Part of a small language model's weights.
Size: width 128, vocabulary 8192.
Architecture: LayerNorm before each block, rotary positions, biases, untied embeddings, attention and MLP in parallel.
Training: 232M tokens, 3533 steps.
Each number is 128 + 24 x the weight over the matrix's rms, rounded and kept within 0 to 255. Layers, rows and columns count from 0.

# layer 10 MLP up, 512x128, rms 0.254, rows 205-309, columns 0-63
[[ 97  96 119 105 145 118 109 134 102 122 117 136 104  86  99 125 126 128  70 151 130 121 133 130  99 103 154 130 142 132 112  92 141 102 127 157 115  93 128 134 167  68 108 175  97 103 122 123 138 105 144 160 154 103 163 162 133 140 103 179 127 136 139 101]
 [102 148 126 198 114 109 166 159 114 159 112 129 153 123 164 183 108 103 181 141 152 118 140 127 138 106  83  98  79 160 138 125  96 105 125 103 131 117 106 128 110 150 112 110  84 143 142 108 165 135 122 122 154 109 108 135  97 120 117 113  99 113  75 111]
 [116 142 129 119 156 145  75 138 116 136 177  97 133 124  84 113  98 108 165 124 124 188  93 106 151 174 125 121 131  89 154 105 154 148 125 111  98 111 110 104 144 124 107 153 138 143 173  93 118 170 118  92 144 133 125 108 114 130 200 138 140 171 156  92]
 [108 123 121 142  89 148 104 127 131 157 124 146 139 130 143 113 110 129 182  89 100 184 126 110 117 137 144 154  93 141 144 116 135  68 116 168 122 133 105 135 135  97 132 179 116 139 121 145 155 146  79 149 139 108 133  96 154 135  58 120 110 132 110 141]
 [141 116 126  91 169 127 132  91 129 122 105 161 150 165 119 129 151 114 128 177 113 161  91  97 117 149 157 138 137 132 155 128 206 125 119 143 145  94 142  91 123 103 142 101  85 112 118 152 151 123  75 118  93 104 138 160 140 120 143 128 140 132 136 110]
 [124 142 136 119 102 109  79 101 135 153 102 108 116 120 146 156 120  88 129  94 172 103  82 139 150 125 124 134 140 140 150 137 136 139 125 100 157 154 132 134 115 113 105 141 128 127  98  97 162 120 115 127 111 135 130 107 115  84 104 156 165 135 110 147]
 [133 144 183 150 135 174 128 142  85 144 132  79 120 163 135 110 149 103  95 128 117 114 143 144 105 138 115 104 141 165 130 154 166 158 128  81  95 151 112 142  92 132 148  97 123 134 118 129 144 130 129 140 140 126 124 135 161 156 129 169  93 108 108 150]
 [171 152 115  95  99  64 120 145 132 112 112 110 119 135 122 136 138 167 146 140 110  91 124 108  89 141  88  84  82 109 147 120 109 110 130 133 104 117 139 149  94 158 149 123 131 144 116 155 127 109 142 114 103  98 125 118 180 100 132 117 163 133 136 141]
 [ 90 126 154 119 102 122 116 106 142 134 162 144 128 130 140 124  95 112 182 135 124 107 154 115 158 153 101 143 129 136 126 141 150 146 144 118 112 109 139 120  89 140 111 111  95 113 116 112 142 128 109 133 118 106 148 115 101  90 112 136 149  44 151 135]
 [148 151  99 155 101 132 154  98 129 131 140 135 148 168 148 124 116 205 153 105 149 134 138 146 192 119 126 143 108 167 153 145 143  95 134 121 146 102 130 139 133 169 114 153 103 143 111 123 133 125 105 146 115 146 177  78 111 128  68 129 130  97 113 124]
 [116 147 139 156 106 114 127 110 123 147 120 147 122 122 125 138 104 135 143 153 128 114 147 142 161 141 151 117 136 120 137  98  78 137 147 131  88 107  77  99 134 160 169 140 143 105 105 118 181 103 118 139 161 155 171 153 131 140 165 152 125 121 126 166]
 [112 123 140 118 100 138 123  87 117 147 111 135 186 130 171 128 121 104 117 165 134 139 136 101 153  88 137 149 146 140 141 151 128 107 162 173 107 155 107  79 123 120 147 128 129  93 126 154 142 170  97 127 135  68 113 132 108 116 116 172 100 138 127 146]
 [166  94  83 141 130 135 119 144 152 108 133 105 132 169 165 168 153 114 133 160 130 154 184 137 144 125 117 158 116 142 118 152 176 121 122  75 139 118 117 156 123 129  81 132  91 135 145 149 109 158  86 123 150 122 159 171 135 154 159 126  93  98 114 158]
 [105 113  64 114 116 162 178 120 167 141 178 138 131 130 133 142 136 145 120 157 156 170 115 146 172  62 130 137 115 151 115 141 150 146  84 157 147  99 139 161 120 132  89 116  92 103 146 133 103 125 186 107 150 136 184 130 118 112 101 137 120 151 137 125]
 [ 88 113 155 175  90  92 132 132 101 144 116 108 139 129 135 102 141  87 173 136 121 132 130 132 137  96 114 115 117  90 148 150 124 120 132 166 121  97 161 112 163 139 170 139 121 137 149 129 151 124 128 110 124  80  93 108 110 126 137 135 172 183 137 139]
 [123 130 112 128 134 174 132 113 122 134  97 107 101 163 144 111 172  99 120 147 120 132 167 153 106 138 163 107 151 102 103 113 166 133 152 163 124 115 105 115 151 102 113  97 115 104 114 119  97 144 138 109 126 141 153 144 140 100 113 154 170 104 120 124]
 [128 141 137 121 102 122  87 115 117 104 126 124 159 150 151 115 166 116 149 130 134 109 151 157 197 115  96  69 165 128 159  89 155 101 104 157 163  83 101 123 132 133 126 141 150 150 156 150 153 128 127 155 137  90  97 139 157 141  82 123 130 138 116 159]
 [ 58 146 177 135 124 147 140 123 111 105 120 167 126 148  87 114 191 133 150 131 142 130 126 106 126 109  83 116  98 132  81 116 168 120 124 137 104 128 123 109 123  81 158 149 132  99 120 140 140 156 129 120 118 124 121 111 113 109 153  84 105 132 123 112]
 [ 97 108  53 122 113 117 123 114 119  84 148 136 129 126 141 134 126 110 123 134 101 132 132 109 140 135 130 146 107 141 103 118 177 108 112 156 140 126 137 105  91 117  94 125 129  90 167 144 124 183  90 132 113 122 126 122 161 118 101 177 129 123 150 117]
 [141 116  86 169  95 141 162 133 142 144 134 118 104 152 103 113 172  93 124 123 125 131 110 143 121 146 144 115 152 135  84 123 149 141 148 145 160 142 144 107 162 118 166 120 132 154 144 142 139  99 175 122 161  84 130 144 130 159 146 134 133 142 133 138]
 [153 175 136 142 115 113 120 112 139  75 116  99 130 164 147 179 145 123  88 120 171 192 112 137 140  93 147 148 167 199 110 138 106 100 138 140 110 113 144  92 126 144 105 144  96 171 141  99 156 105  62 106 127 115 109 103  89 103 144 133 115 121 152 127]
 [ 93 130 132 101 125 141 134 191  88 104  94 149  96  88 137  90  88 101 122 122 145 151 151 136 158 142 144 118 163 121  74  87  66 112 113 100 170 111 131 134 188 154 120 100  85 104 187 195 171 142 164 153 128 116  88 118 110 120 133 124 129 125 131 124]
 [135 125 122 129 156 140 134 100 107 151 100 160 149 108 137 102 143 190 150 157  98 144 123 100 130 143 141 137 166 123 171 112  91 104  99 117  78 172 139 135  88  49 120 129 118 123 167 117 133 176 136 175 172  97 146 150 150 130 132 123 133 103 153 163]
 [150 141 136  90 116 163 122 124 123 120 136 107 147 121 161 148 152 142 118 101 139 133 147 130 106 147 143 120 130 139 134 107 121 104 113 134 105  94  83 133 136  76 122 143 138 161 147  96 131 149 153 117 128  95 163 169 117 135  85 167 103 134 106 189]
 [135 100 150 124 115 180 124 122  95  98 125 113 157 115  85 126 136 160 120 114 142  92  92 149 128 113 103 101 110 134 135 143 122 157  63  92 126 131  61 115 122 157 112 112 130 151 160 140 109 191  94 124 141 117 187 128 135 141 133 112 104 134 149 109]
 [156 108 150 131 159 125 115 138 100 137 114 128 120 173  80 155 175 110 148 154 126 130 117 188 135 123 120 134 133 157 100 159 127 117 121 145 101 120 129 108 107 169 158 142 117 131 107 139 149 124 147 145 104  94 122 130 124 102 166 134 116  82 121 144]
 [136 142 152 142 140 150 118 115 144  92 153 121 126 103  98  88 142 101 132 119 217  87 164  81 146 139 147 114 119 135 188 117 156 125 151 140 136 131 135 121 153 152 152 150 122 157 103 105 103  84 102  96 152 134 125 144 104 121 135 138 142 146 105  99]
 [164 150 167 162 118 137 132 134  82  88 105 107 149  86 108 120  73 136 139 123 141 119 144 124 145 105 128 112 120 148 130 115 115 115 137 145 117 160 122 128 128 146 147 160 102 135 115  96 118 132 164 172  95 153 161 138 137 117 143 183 130  92 133 149]
 [116 117 144 132 113 123 128 120 154 139 139 137 157 109 133  72 118 120 168 115 157 145 101 135 150 117 140 100 138 121 156 149 166  98 134 138 107 107 112 149 127 141 183 113 155 100 138 122 141 161  72 156 131  96 146 135 132 152 139 115 112 134 141  87]
 [ 88 134 112 121 113 165 107  87  93 115 117 129 115 160 128 108  80 126 116 121 117 136 112 116 145 112 168 156 113 120 137 168 176 190 104 141  90 120 107 131 155 102 128  82 120 106  87 103 124 109 129 149 120 167 132 142 136  94 138 135  88 106 124 163]
 [101 129 124 108  76 134 136 146 139 138 132 118  82 120 122  77 104 136 145 166 135 120 145 182 111 125 150 117 114 112 125 135 128 128 117 130 107 147 141 101  73 164  96 110 138 104 135  91 136 162 139  71 152 110 135 131 102 146 143 163 144 175 110 129]
 [122  71 133 153 136 130 155 185 158 149 121 117  99 153 112 142 150 140 145 132 108 107 143 122 163  98 124 108  78 123  98 115 117 141 151  99 143 154 154  95 170 110 110  64 189 106 120 143 175 151 108 186 132 124 111 105 112 141 104 161 126 124 150 117]
 [ 76 136 114 193 122 118 108 140 119 157 101  88 125 123 112 138 102  81 101 123 135 128 148 134 115 119 129 124 123 132 150 128 121 162 110 115 129 123 113 115 104 122 106 131 153 159 125 168 160 151 158 198 159  75 144 126 114 113 170 137 105 147 151 135]
 [108 105 102 108 145 117 168 110 118 126 129 125  88 126 164 124 156 123 146 121 103 149 117 124 105  97 151 110 130 140 116 107 174  87 125 102  92 121 155 162 103 135 115 116 175 140  98 146 127  88 151  92 103 136 118  52 130 132 128 132 133 129 115 142]
 [ 99 151 154 118 136 175 124 123 165  98  96 136 135 139 113 152  97 140 146 128 129 171  97 104 136 138 130 162 121 146 133 109 135 130 109 125 126  92  84 151 102  98 104 134 108 134 177 143 120  91 117 155 160 101 114 127 113 169 120 109 144 143 148 119]
 [ 85 123 138 114  94 115 112 110  98 120 126 141 140 123 148 110 144 117 117 148 131  95 137 128 130 134 108 123 128 120 115 140 154 100 133 128 127 133 135  81 113  91 128 167 134 123 138 124 134 145 125 138 113 147 158 141 109 146 126 124  96 149 108 158]
 [113 125 106 130 124 151 141 130 109 159 119 129 124 109 114 147 142 115 116 116 111 135 131 145 147 112 149 118 137 165 108 121 154 117 152 151 150 152 116 197 129 105  94  86 127 130 141 119 137 113 141 136 121  68 134 118 155 139 124  81 147 117 109 165]
 [100 122 126 148 129 141 144  75 125 142 134 154 147 115 153 116 132 180 149 161 101 155 162 149 144 144 137 160 112 130 144  93 166 150 112 101 121 117 110 130  95 109 133 161 145 113  91 109 147 150 201 108 148 147 113 154 154 128  96 132 137 109 172 136]
 [125 143 124 137 127 122  96 163  83 134  83 119 113 155  98  82 165 149 150 140 106 139 108 122 143 114 147  66 127 133 121 142 160  96 119 131 143 209 179 109 134 148 159 146 145 137 153 168  84 119 134 148 155  50 118 136 146 153 121 165 134 130 137 139]
 [129 138 150 152 104 132 126 166  86 155 141 174 149 139 159 130 137 131 102 182 129 125 127 141 141  97 119  81 132 126  85 120 147 100 139 130  98  83 152 129 129 106  67 150 111  79 108 152 186  94 109 143 176 145 172 104 124 100  90 141  93 152 157 148]
 [ 88 142 141 164 144 132 141 158 139 125 117 138 141  98 118 123  89 167 121 146  97 133 149  98 152 120  93 155 104 131 158 115 111 144 186 152 100 159 153  94 149 155 112 151  91 106 113 137 145  98 143 103 152 137 143 138 103 108 162 155 141 158 116  80]
 [117 100 157 162  75  97 127 156  96 113 121 182 124 101 125 132 134 108  95 132 133 133 137 140 149 112 124  74 127 131 114 135 145 120 117 147 117 101  94  96 165 127 146 158 145 102 136 105 110 100 157  92  83  99 114 143 131 137 112 145 157 113 130 119]
 [136 131 138 104 121 120 119 148 108 140 138  97 184 100 111 103 109 124 103 153  88 143 141 150 132 114 140 119 167 139 100 128 121 129  93 104 136 143 160 177 109 153 155 104 165 147 129 132 121 125 114 109 104 132 139  96 127 125 128 166 130 111  93 121]
 [141  98 140 111 111 119 151 138 117 150 138 162 115 110 149 156 122 139 118 140  84 177 128 112 146 139 124 105 148  97 120 135 109 130 127 144  83 111  87 143 149 109 120 109  82  66 137  87 159 144 120 167 123 105 141 134 143 115 120 151 168 135 143 136]
 [120 152 129 125 146 148 129 113 168 143 103 132 106 137 133 164 166 112 129  99 115 129 135 102 107 113 130 126 121 106 161 116 110  99  88 103 149 142 166 137 169 137  91 121 109 138 130 136 142 100 141 101 144 133 126  84  88 158 131 171 142 139 112 151]
 [117 178 135 151 105 133 117 122 147 131 150 132 140 129 132  87  63 141 123 119 115 136 171 115 155 105 159 119 114  94 167 101 106 126 136 159 100 132 118  82 138 117 115 163 112 170 163 116 124 144 139 133 130 128 147 156 167  88 150 148 135 138  95 167]
 [110 163 165 133 118 141 130 100 163 148  78 103 196 183 151 126 116 123 146 143 127 101 107  95 106 110 112 121 141 113 130 154 121 166 128 119 164 100  57 116 139 110 150 128 108 128 134 141 173 135 120 120 120 108 113 164 102 145 134 142 111 139 127 149]
 [120 114 100 110 136 103  97 106 105 132 151 120 149 130 168 117 135 118 117 125 129 100 139 165 152 121 109 141  98 160 145 138 122 131 122 128  85 144 129  85 102 147  78 149 138 141 113 140  96 146 135 114 121 143 136 133 156 115 186 162 177  74 135 124]
 [125 124 143 108 132 130 104 124 122 155 102 119  83 152 126 124 153 110 182 120 144 145 100  96 158 107 155  95 135 133 119 119 124 138 152 100  86 114 124 156 128 146 180 135 155 131 103 138 107 131 135 145 102 103 159 132 129 142 152 145 104 155 118 115]
 [162 141 133 150 127 146 114 171 147 127 116 109 115 115 150 158 124 131 168 108 150 154 101 161 126 181 136  82 129 164 114 136  92 120 122 151 127 148 109 125 141 123 121 127 130 134  99 135 107 130 117 123 135 146 112 140  67 119 108 153 137 122 120 142]
 [183 113 153 137 139 137 144 116 205 147 111 122 128 147 112 139 109 101 156 135 162 104 148 155 149 112  73 124 137 141 115 139 119 144 132 171 134 145 107 148 112 110 137 125  82 110  91 152 118 128 156 156 180  85  98 155 133  98 117 129 145 117 110 115]
 [132 131 119 137 134  91  91 116 117 121 101 123 169 129 125 139 100 145 135 128 149 136 113 140 119 159 103 150 157 142 140 170 140 149  87 103 179 123 152 137 112 154 119 145 131  95  90 122 152 164 164 125  99 154 107  98  98  91 123 149 140 120 141 120]
 [109 136 115 129 106 158 141 103 129 116 127 171 121 126 117 111 165 168 124 154 163 125 101 129 124 151 135 104 151 135 105 129 134 143 114 114 146 162 150 145 139 128  83 143  98 125 107 101 122 164 107 116 137  87 131 136 138 128 124 116 181 105 131 117]
 [ 95 131 154 104 118 107 124 134 159 120 111 124 118  96 130 115 100 141  95 115 112  98 131 136 167 127 166 117 120 144 172 101 157 166 132 106  91 166 102  82 119 120 120 127 150 138 102  81 126 118 162 150 135 111 104 158 124 121 161 179 148 163 108 134]
 [162 122 137 146 115 163 116 122 104 114 168 117  99 116 126 107 132 113 144 136 125 139 134 157 161 146 123  83 101 161 112 132 159 102 148 106 158 134 114 162 135 118 137 133  96  92 139 117  93 121 133 118 161  82 165 157 142 147 152 137 131 119 145 155]
 [114 116 147  59 167 140  93 117 128 127 120 165 112 153 119 152  99 157 119 130 152 148  90 170 126 151 131 119 106  94 140 136 115 106 136 141 126  89 127 134  96 150 126 104 122 100  97 130 144 141 131 101 109 123 150 136 150 116 195 107  93 137 111  96]
 [134 124  92 197 123 101 135 150 126 108 131 125 133 111 137 103  96 111  92 128 165  88 116 117 126 104 123 148 159 122 136 150 155 123 101  82 169 164 108 154 151 119 148 116 124 134 161  79 103 130 120 139 166 116 153 109 102 148 131 118 121 109 140 113]
 [106 152 172 202 150 118 143 147  91  83 146 144  87  95 135 109 132 117 120  91 121 114  87 155 125 139 137 126 110 104 155 129 111 101 132 127 118 129  88 120 131  89 137 159 126 141 111  90 155 117 140 133 151 126  99 118 143 132 113 104 130 123  92 145]
 [150 174 178 118 121 169 138 121 130 100 109 148 121 171 113 164 153 150 109 147 126 153 111 100 108 146 170 150 120 168 121 126 137  85 104 177  95 106 110 130 103 136 118 114 107  98 136 146  86 158 162 118 152 146 134 131 123  85 135  85 163 138 170 164]
 [173  86 108 110 128  90 153 164 123 141 137 150 121 134 126 121 150 123  72 132 146 121 129 135  99 133 110 176 113 125  83  89 117 118 125 133 115 116 138 141 136 139 110 119 102 144 142 152 116 112 170 100 127 100 151 112 113 136 109 161 158 108  82 131]
 [108 109  87 149 176  85 117 152 148 103  82 133 163 155 133 110 151  97 112 111 160 138 124 162 102 158 155 118 122 130 113 157 132  99 110 129 117 137 104 163 119 134 102 143 109 143 180 148 122 164 127 141 140  90 121 141 141 120 123 121 155  95 140 126]
 [123 146  66  93 103 127  71 134 132 134 146 146 105 128 116 170 103 125 132 148 107 126 158 125 121 143 141  82 126 108 117 105 160  87 154 160 117 123 127 117 113 148 161 141 166 171  90 165 110  92 108 116 117 115 130  92 145 176 102 135  99  94 133  92]
 [131 133 177 144 117 147 155 106 164 114 112 139  87 175 125 142 143 118 127  97 146 141 114 122  77 129 159  97 143 130 116 140  94 106 139 121 156 129 120 131  85 116 129 135 131  88 134 157 129 141 151 111 139 125 130 106 142 156 154 130 106 130 123 163]
 [147 147 143 113 105 144 110 143  91  91 104 135 133 147 169 178 112 150  93 143 115 153 116 160 168 174 106  97 134  99 140 102 129 139 124 167 112 118 124 135 102 137 122 152 116 173 152 167 145 108 141 150 119 145 142 153 123 137 142 131 114 106 156 142]
 [128 109 147 153 139 175  99 149 146 102 108 120 144 143 119 144 110 134 161 152 124 124 139 153  62 155 120 144 151  89 106 195 146 110  99 160 115  87 138 141  45 131 138 126 108 147 112 107 158 127 150 159 146 122 136 160 133 117  92 122 129 123 138 147]
 [ 94 158 128 144 129 125 148  91 104 105 119 136 154 135 150 135 180 157 131 108 147  96 154 131 100 161 118  79 143 118 145 135 173 138 106 148 143 140 116 107 130 119  90 124 130 154 112 144 153 137 131 104 121 126 113 129 143 106 169 145 106 143  80  99]
 [132 148 147 131 145 151 118 142 138  99 156 152  97 140 132 140 134 126 167 138 114  99  90 149 108 146 124 159 171 106 174 111 143 136 125 154 104 159 139 122 128 119 121 123  99 121 143 153 153 136 127 167 115 163 178 141 134 131  90 143 105 130 119 148]
 [131 104 112 130  93  69 118 107  64 132 153 121 117 165 123 125 115  95 122 159 121 109 163 122 136 151 105 128 154 104 118 117 139 113 133 108 127 141 118  93  59 109 151  87 128 128 132  84 152 140 123 151 139  92 159  95 132 129 120 124 123 143 130 122]
 [126 126 101 105 169  99 131 136 105  96 106 109 130 128  82  93 138 141 122 141  73 117 114 156 101 130 161 118 119  84 154 105 129 128 134 139  89 125 188 155 140 149 149  96 138 115 119 133 176 106 152 138 161 151 153 101 101 141 143 156 134  91 130  88]
 [138 148 115 154  70 119 135 143 150 165 134 107 134 106 146  96 168 152 125 105 141 151 128 126 160 151 105 114  92 140 128 122 147 113 138 146 132  99  97 145  97 155 135 151 122 105 119 139 123 104 111 137 165 106 159 107 111  99  94 102 149 156 141 118]
 [120 148  96 150 162 156 169 146 109  98 155 113 146 154 116 138 141 103 129 126 131 117 156 125 126 175 157 103  88 131 127 120 103 116 154 107 122  81  67 111 155 104 121 141 136 162 100 132 149 140 160 120 135 143 145 141 136 132 142 101 148 141 100 128]
 [128 160 152 117  70 148 115 135 123 121 123 124 125 160 141 120  95 141 139 106 130 127 119 190 162 120 132  93 105 129 113 125 134 145  81  83 128 120  94 114 129 110 115 132 132 106 127 181 146 124 140 145  76 107 117 116 171 116 134 155 126 151 111 154]
 [130 144 161 127 106 167 135 127 121 123 127 111 110 149 117  71 137 109 131 137 101 169 166  99 135 114 100 128  80 100 152 123 132 150 138 135 106 138  78 167 122 147 115 127 135 123  98 132 194 103 131 135 153 119  88 113 127 169 112 123 141 147  74 144]
 [120 160 113  97 136  90 113  90 115 168 135 169 162 153 175  79 162 160  88 168  96 136  72 131 154 117 127 153 163 118 155 134 159 112 119 155 166 114 133 119 125 131 127 120 119 112 106 146 114 116 103 141 125 138 102 157 133 160 122 108 116 132 110 132]
 [107 123 144 146 112 135 109 103 161 173 132 148 188 120 155 140 126 131 105 126 109 126 152  86 134 144 148  87 129 104  88 126 160 144 156 125 134 111 111 103 124 155 160 136 145 119 113 148 154 142 127 153 136 135  89 100 134  80 153  93 142 127 145  96]
 [111 110 153 121 139 153 112  74 113 128 128 141 122 122  73  69 133 121 142 122 154 138 113 109 134 149 149  98 129 118 145 176 131 128 127  80 138 116  99 119 153 127 155 113 150 117 128 126 120  90 121 147  60  87 149 110 126 103 144 127 109 107 143 168]
 [ 80  91 168 103 121 138 120 149 147  62 129  73 102 142 129 133 148 123 114  90 181 108 138 143 129 141 148 115 108 131 122  92  94 112 128 144 132 141  86 141 125 151 144 100 124 108 111 141 109  98  89  88  99 174 166 157 153  96 107 147 141 147 152 148]
 [143 133 159 151 142 152 104 170 122 102 123 137 141 103  84 119 138 131 159 145 128 107 140 123 169 106 122 147 123 122 120 173 114 152 110 125 132 144 106 131 105 149 129 119 127 124 113 139 115 137 132  98 132 140 141 177 146 147 101 144 133  73 148 129]
 [122 154 143 156 113 135 114 133 161 194 154 164 117 111 120 109 139 144 149 167 103 136 147 169 136  87 109  96 125 176 154 149 124 103 143 114 105 127 114 126  97 149 124 128 137 104 115 139 163 125 166  97 122 150 130 139 105 169  74 107 114 107  99  76]
 [139 141 105 121 103 101 135 146 151 127 113 139 121 107 114  83 194 112 122 159 131 124 146 124 150  94 175 128 169 120 128  88 101 112 113  85 107 126 135  75 133  91 107 145  99 130 116  81 147 150  70 134 128 151 170 138 129 120  77 129  91 119 154 143]
 [109 112 130  99 154  99 191 155 103 164 135 156 140 106 151  93 126 156 132 112 140 112 114 141 154 112 124 160  97 125 111 123 153 115  96  93 102 101 100 157 106 162 125 161  75 141  66 139 166  93 107  93 137 161 126  87 157 117 100  90 178  82 156 139]
 [134 134 107 144 107 113 127 111 123 106 139 122 158 164 140 109 144  98 141 125 111  94 134 168 146 104 126 126 138 115 165 104 154 131 141  99 139 120 158 130 145 147 129 159  80 161  96 126 121  73  98 134 133 128 168 111 118 103  99 136 112  67 120 170]
 [148 157 145 114 135 112 179 173 158 156  89  99 184 120 135 126 126 133 101 155 117 140 130  93 160 174 127 118 123 152 141 144 130 156 113 159 102 140 156 161 131 159  90 163 102 122 126 133 146 153  97 151 132 113 120 123 153 118 149 114 122  87  95 156]
 [175  51 117 132 146 112 117 134  72 129 115 127  89 145 117 125 137 159 137 158 141 177 131 165 103 154 124 123 188 111 152 171 172 116 162 114 111 102  98 115 102 119 136 145  72 134 153 151 152 132 118 142 129 134 112  86 127  94 112 142  91 147 105 117]
 [147  90  84 108 100 139 135  79  90  70  60 107 122 138 117 119 136 170  80 134 183 162 101 147 138 118 141 126  91 105 112 124 129 131 158 143  83 119 130 101 135 107 179 120 120 132 127 126  95 104 132  99 138 122 149 136 142 117 122 138 132 145 132 102]
 [108 142 124 146 115 136 111 124 117 136 100 159 109 113 155 114 141 116 147 134 159 114 180 137  90 126 159 104 121  84 140 147  97 115  85  89 117 171 112  69 118 143 154 155  97 103 127 134  62 124 152 183 155 122 101 145 139  89 153  86 166 114 103 126]
 [115 134 129 166 113 155 149 175 134 139 114 139 135  95 104 152 142 110 125 133 150 104 145  97 133 132 143 129  71 144 106 129 103 123 149 126 133 184  93 121 140 130  90 145 137  62  93 111 150  71 114 106 160  84 154 141 107  99  82 114 170  74 134 143]
 [108 132 149 152 118 122 112 141 112 123 128 140 128 116 147 166 175 141  97 158 106 134 138 164 119 127 138 128 117 124  83 181 172 120 137 117 142 161  97 107 113 114 203 105 120 140 161 122 133 154 110  87 161 104  97 111 132 142 122 131 155 128 109  98]
 [148 118 139 114 146  92 132 123  45 158 105 112 125  96 117 107 148 156 124 148 135 148 137 143 126 110 112  81 119 142 114 102 153 145 165 156 120  97 142 133 144 136 120 128 126 106  96 133 140 178 170 133 140 146 148 114 160 135 115 133 105 154 143  91]
 [164 118 125 186  91 127 144 155 149  94 119  96 107 143 140 141 117 160 118 124  98  90 142 145  80 105 129 109 101 118 107 139 115 110 141  99 125 132 103 107 145 118 134 125  98  97 132 147 134 112 136 203 163 129 116 128  89 169 141 156 125 102 122 128]
 [122 139 100  81 145 128 127 100 121 148 158 149 170 153  95 113 132 124 138 129 144 148 136 132 111 165 147 157 128 143 116 114 132 130  90 131 139 134 101 161 135 118  83 172 136 110 138 169 149 139  78 152 158  99  94 125 170 141 133 127 110 118 106  80]
 [132 150 110 172 130 119 155 147 128  98 117 139 170 126 115 123 130 154 141 127 123  75  75 120 127  84 145 117 147 137 128 156 123 120  95  92 165 139 103 147  82 122 159 130 138 129 138  88 138 171 152 140  90 132 137 107 140 146 138 128 137 116 128 119]
 [131 103 123 104 143 107 155 151 148 127 132 136 125  94 126 120 103  99 111 162 112 125 130 155  39 112 152 131 133 107 121 114 117 114 140  99 138  99 120 106 129 134 140 138 134  99 104 123 155 181 108 101 137 138 140 179 126 173 150 119 157 138 156 116]
 [158 113 129 201 156  90 140 145 117 129 141 132  84 129 100 128  92 101 114 185 132 131 143 133  92 172  95 115  88 177 115 116 133 119  77 121 116  76 135 121 148 108 107  98 133 173 164 162  84 108 119 146 136 126 169 152  95 110 140 113 103 125 137 154]
 [141 141 130 107 103 136 155 155 131 128 124 104 121  96 155 118 131 130 138 157 165 148 121 150 124  91 144 110 132  86 146 109 136 121 137 144 100 118 143 103 136 160 112 152 140 144 145 101 175  87 138  88 103 116 155 121 135 160  53 132 121 148  96 103]
 [127 152 102 122 136 159 106 115  99 171 115 109 163 130 102 135 180 171 177 121 132 153 147 134 110 155 133  77 133 112 163 136 135 114 140 111 144 147 127 130 112 155 143 143 142 129 176 148 102 117 178 128  86  99 196 117 116  97 136 101 129 124 119 149]
 [130 112 130 130 149 103 137  97 124 166 131 127 119 104 146 139 159 135 124 154 128 109 147 101 155 158 132  97 137 136  75 125 129 118  94 135 125 123 115 146 162 124 122 134 133 132 114 148  95 116 163 148  99 128 129 144  99 138 110 142 166 145 129 146]
 [151 120 142 158 155 123  87 102 111  89 120  80 107 144 113 114 141 158 105 131 148 132  98 111 136  95 179  80 133 125 110 119 174 113 150 184 137 116 148 135 115 152 106 165 149 111 107 114 155 127 131 104 120 131 116 130 167 146 130 130 150 126 102 122]
 [181 150 134 163 137 101 102 107 110 100 136 121 114  73 140 133 137 141 141 141 141  48 116 121 107 109 147 120 161  95 159  97 122 126 150  94 173 150 152 160 110 107  94 122  89  98 110 157 165 129 144 104 166 131 133 108 139 112 145  91 142  98 100 115]
 [173 154  78 174  81 149 108 108 152 109 139  64 147 115 130 145 133 182 148 128 113 137 188 111 205 106 124 129  84 129 155 119 116 140 139 137 127  94 111  85 125 159 136 169 128 142 146 157  87 154 146 134 167 141 120 116 154 145 159 151 101 148 139 106]
 [130 136 114  98 128 104 154  88 101 153 134 154 134 122 110 114 129 152 135 138 116  87 128 146  91 100 145 141 119  91 163 110 147  89 101 145 161 130  66 116 132 116 140 121 142 121 138 150 169 177 153 114 103 108 138 130 158 146 135 135 129 105 113  90]
 [108  95 143 145 125 124 131  84 115 109 104 168 151 103 120 164 126 147 157 117 111 113 153 114 132 123 138 105 124 131 158 114 179 106 106 144 118 136 151 121 154 120 142 138 101 136 129 154  94 110 119 160 156 104 131  71 135 107  93 141 115 131 129 158]
 [ 87 107 135 103 106 111 157  87 111 105 111 128 148 128 107 143 105 136 139 142 174 111  97  82  82 158 156 147 144 118 143 114 158 105  64 148 162 120 141 106 125 121 130 123 127 137  77 179 138 149 139 138 116 137 136 120 173 139  94 160  98 136 134 140]
 [103 164 105 165 102 143  97 125 128 137 100 117 106  91 119 143 152 155 141 124 133 118 160 106  99 142 149 121 123 146 139 115 142 131 115 138 159 120 104  93 101 123 158 146 148 115 120 180  88 150 124 156 128 146 127 103 130 147 115 121 119 120  76 151]
 [172 175 169 111  92 137 131 152 105 136 114 136 132 139  95 101 137 156 123 107 145 147  93 128 119 163 132 101 133 183 143  46 163 173 126 133 126 119 127 159 137 122 116 117 119 129 111 126 136 108 165 109 126 152 119 133 120 187 143 170 154 118 123 113]]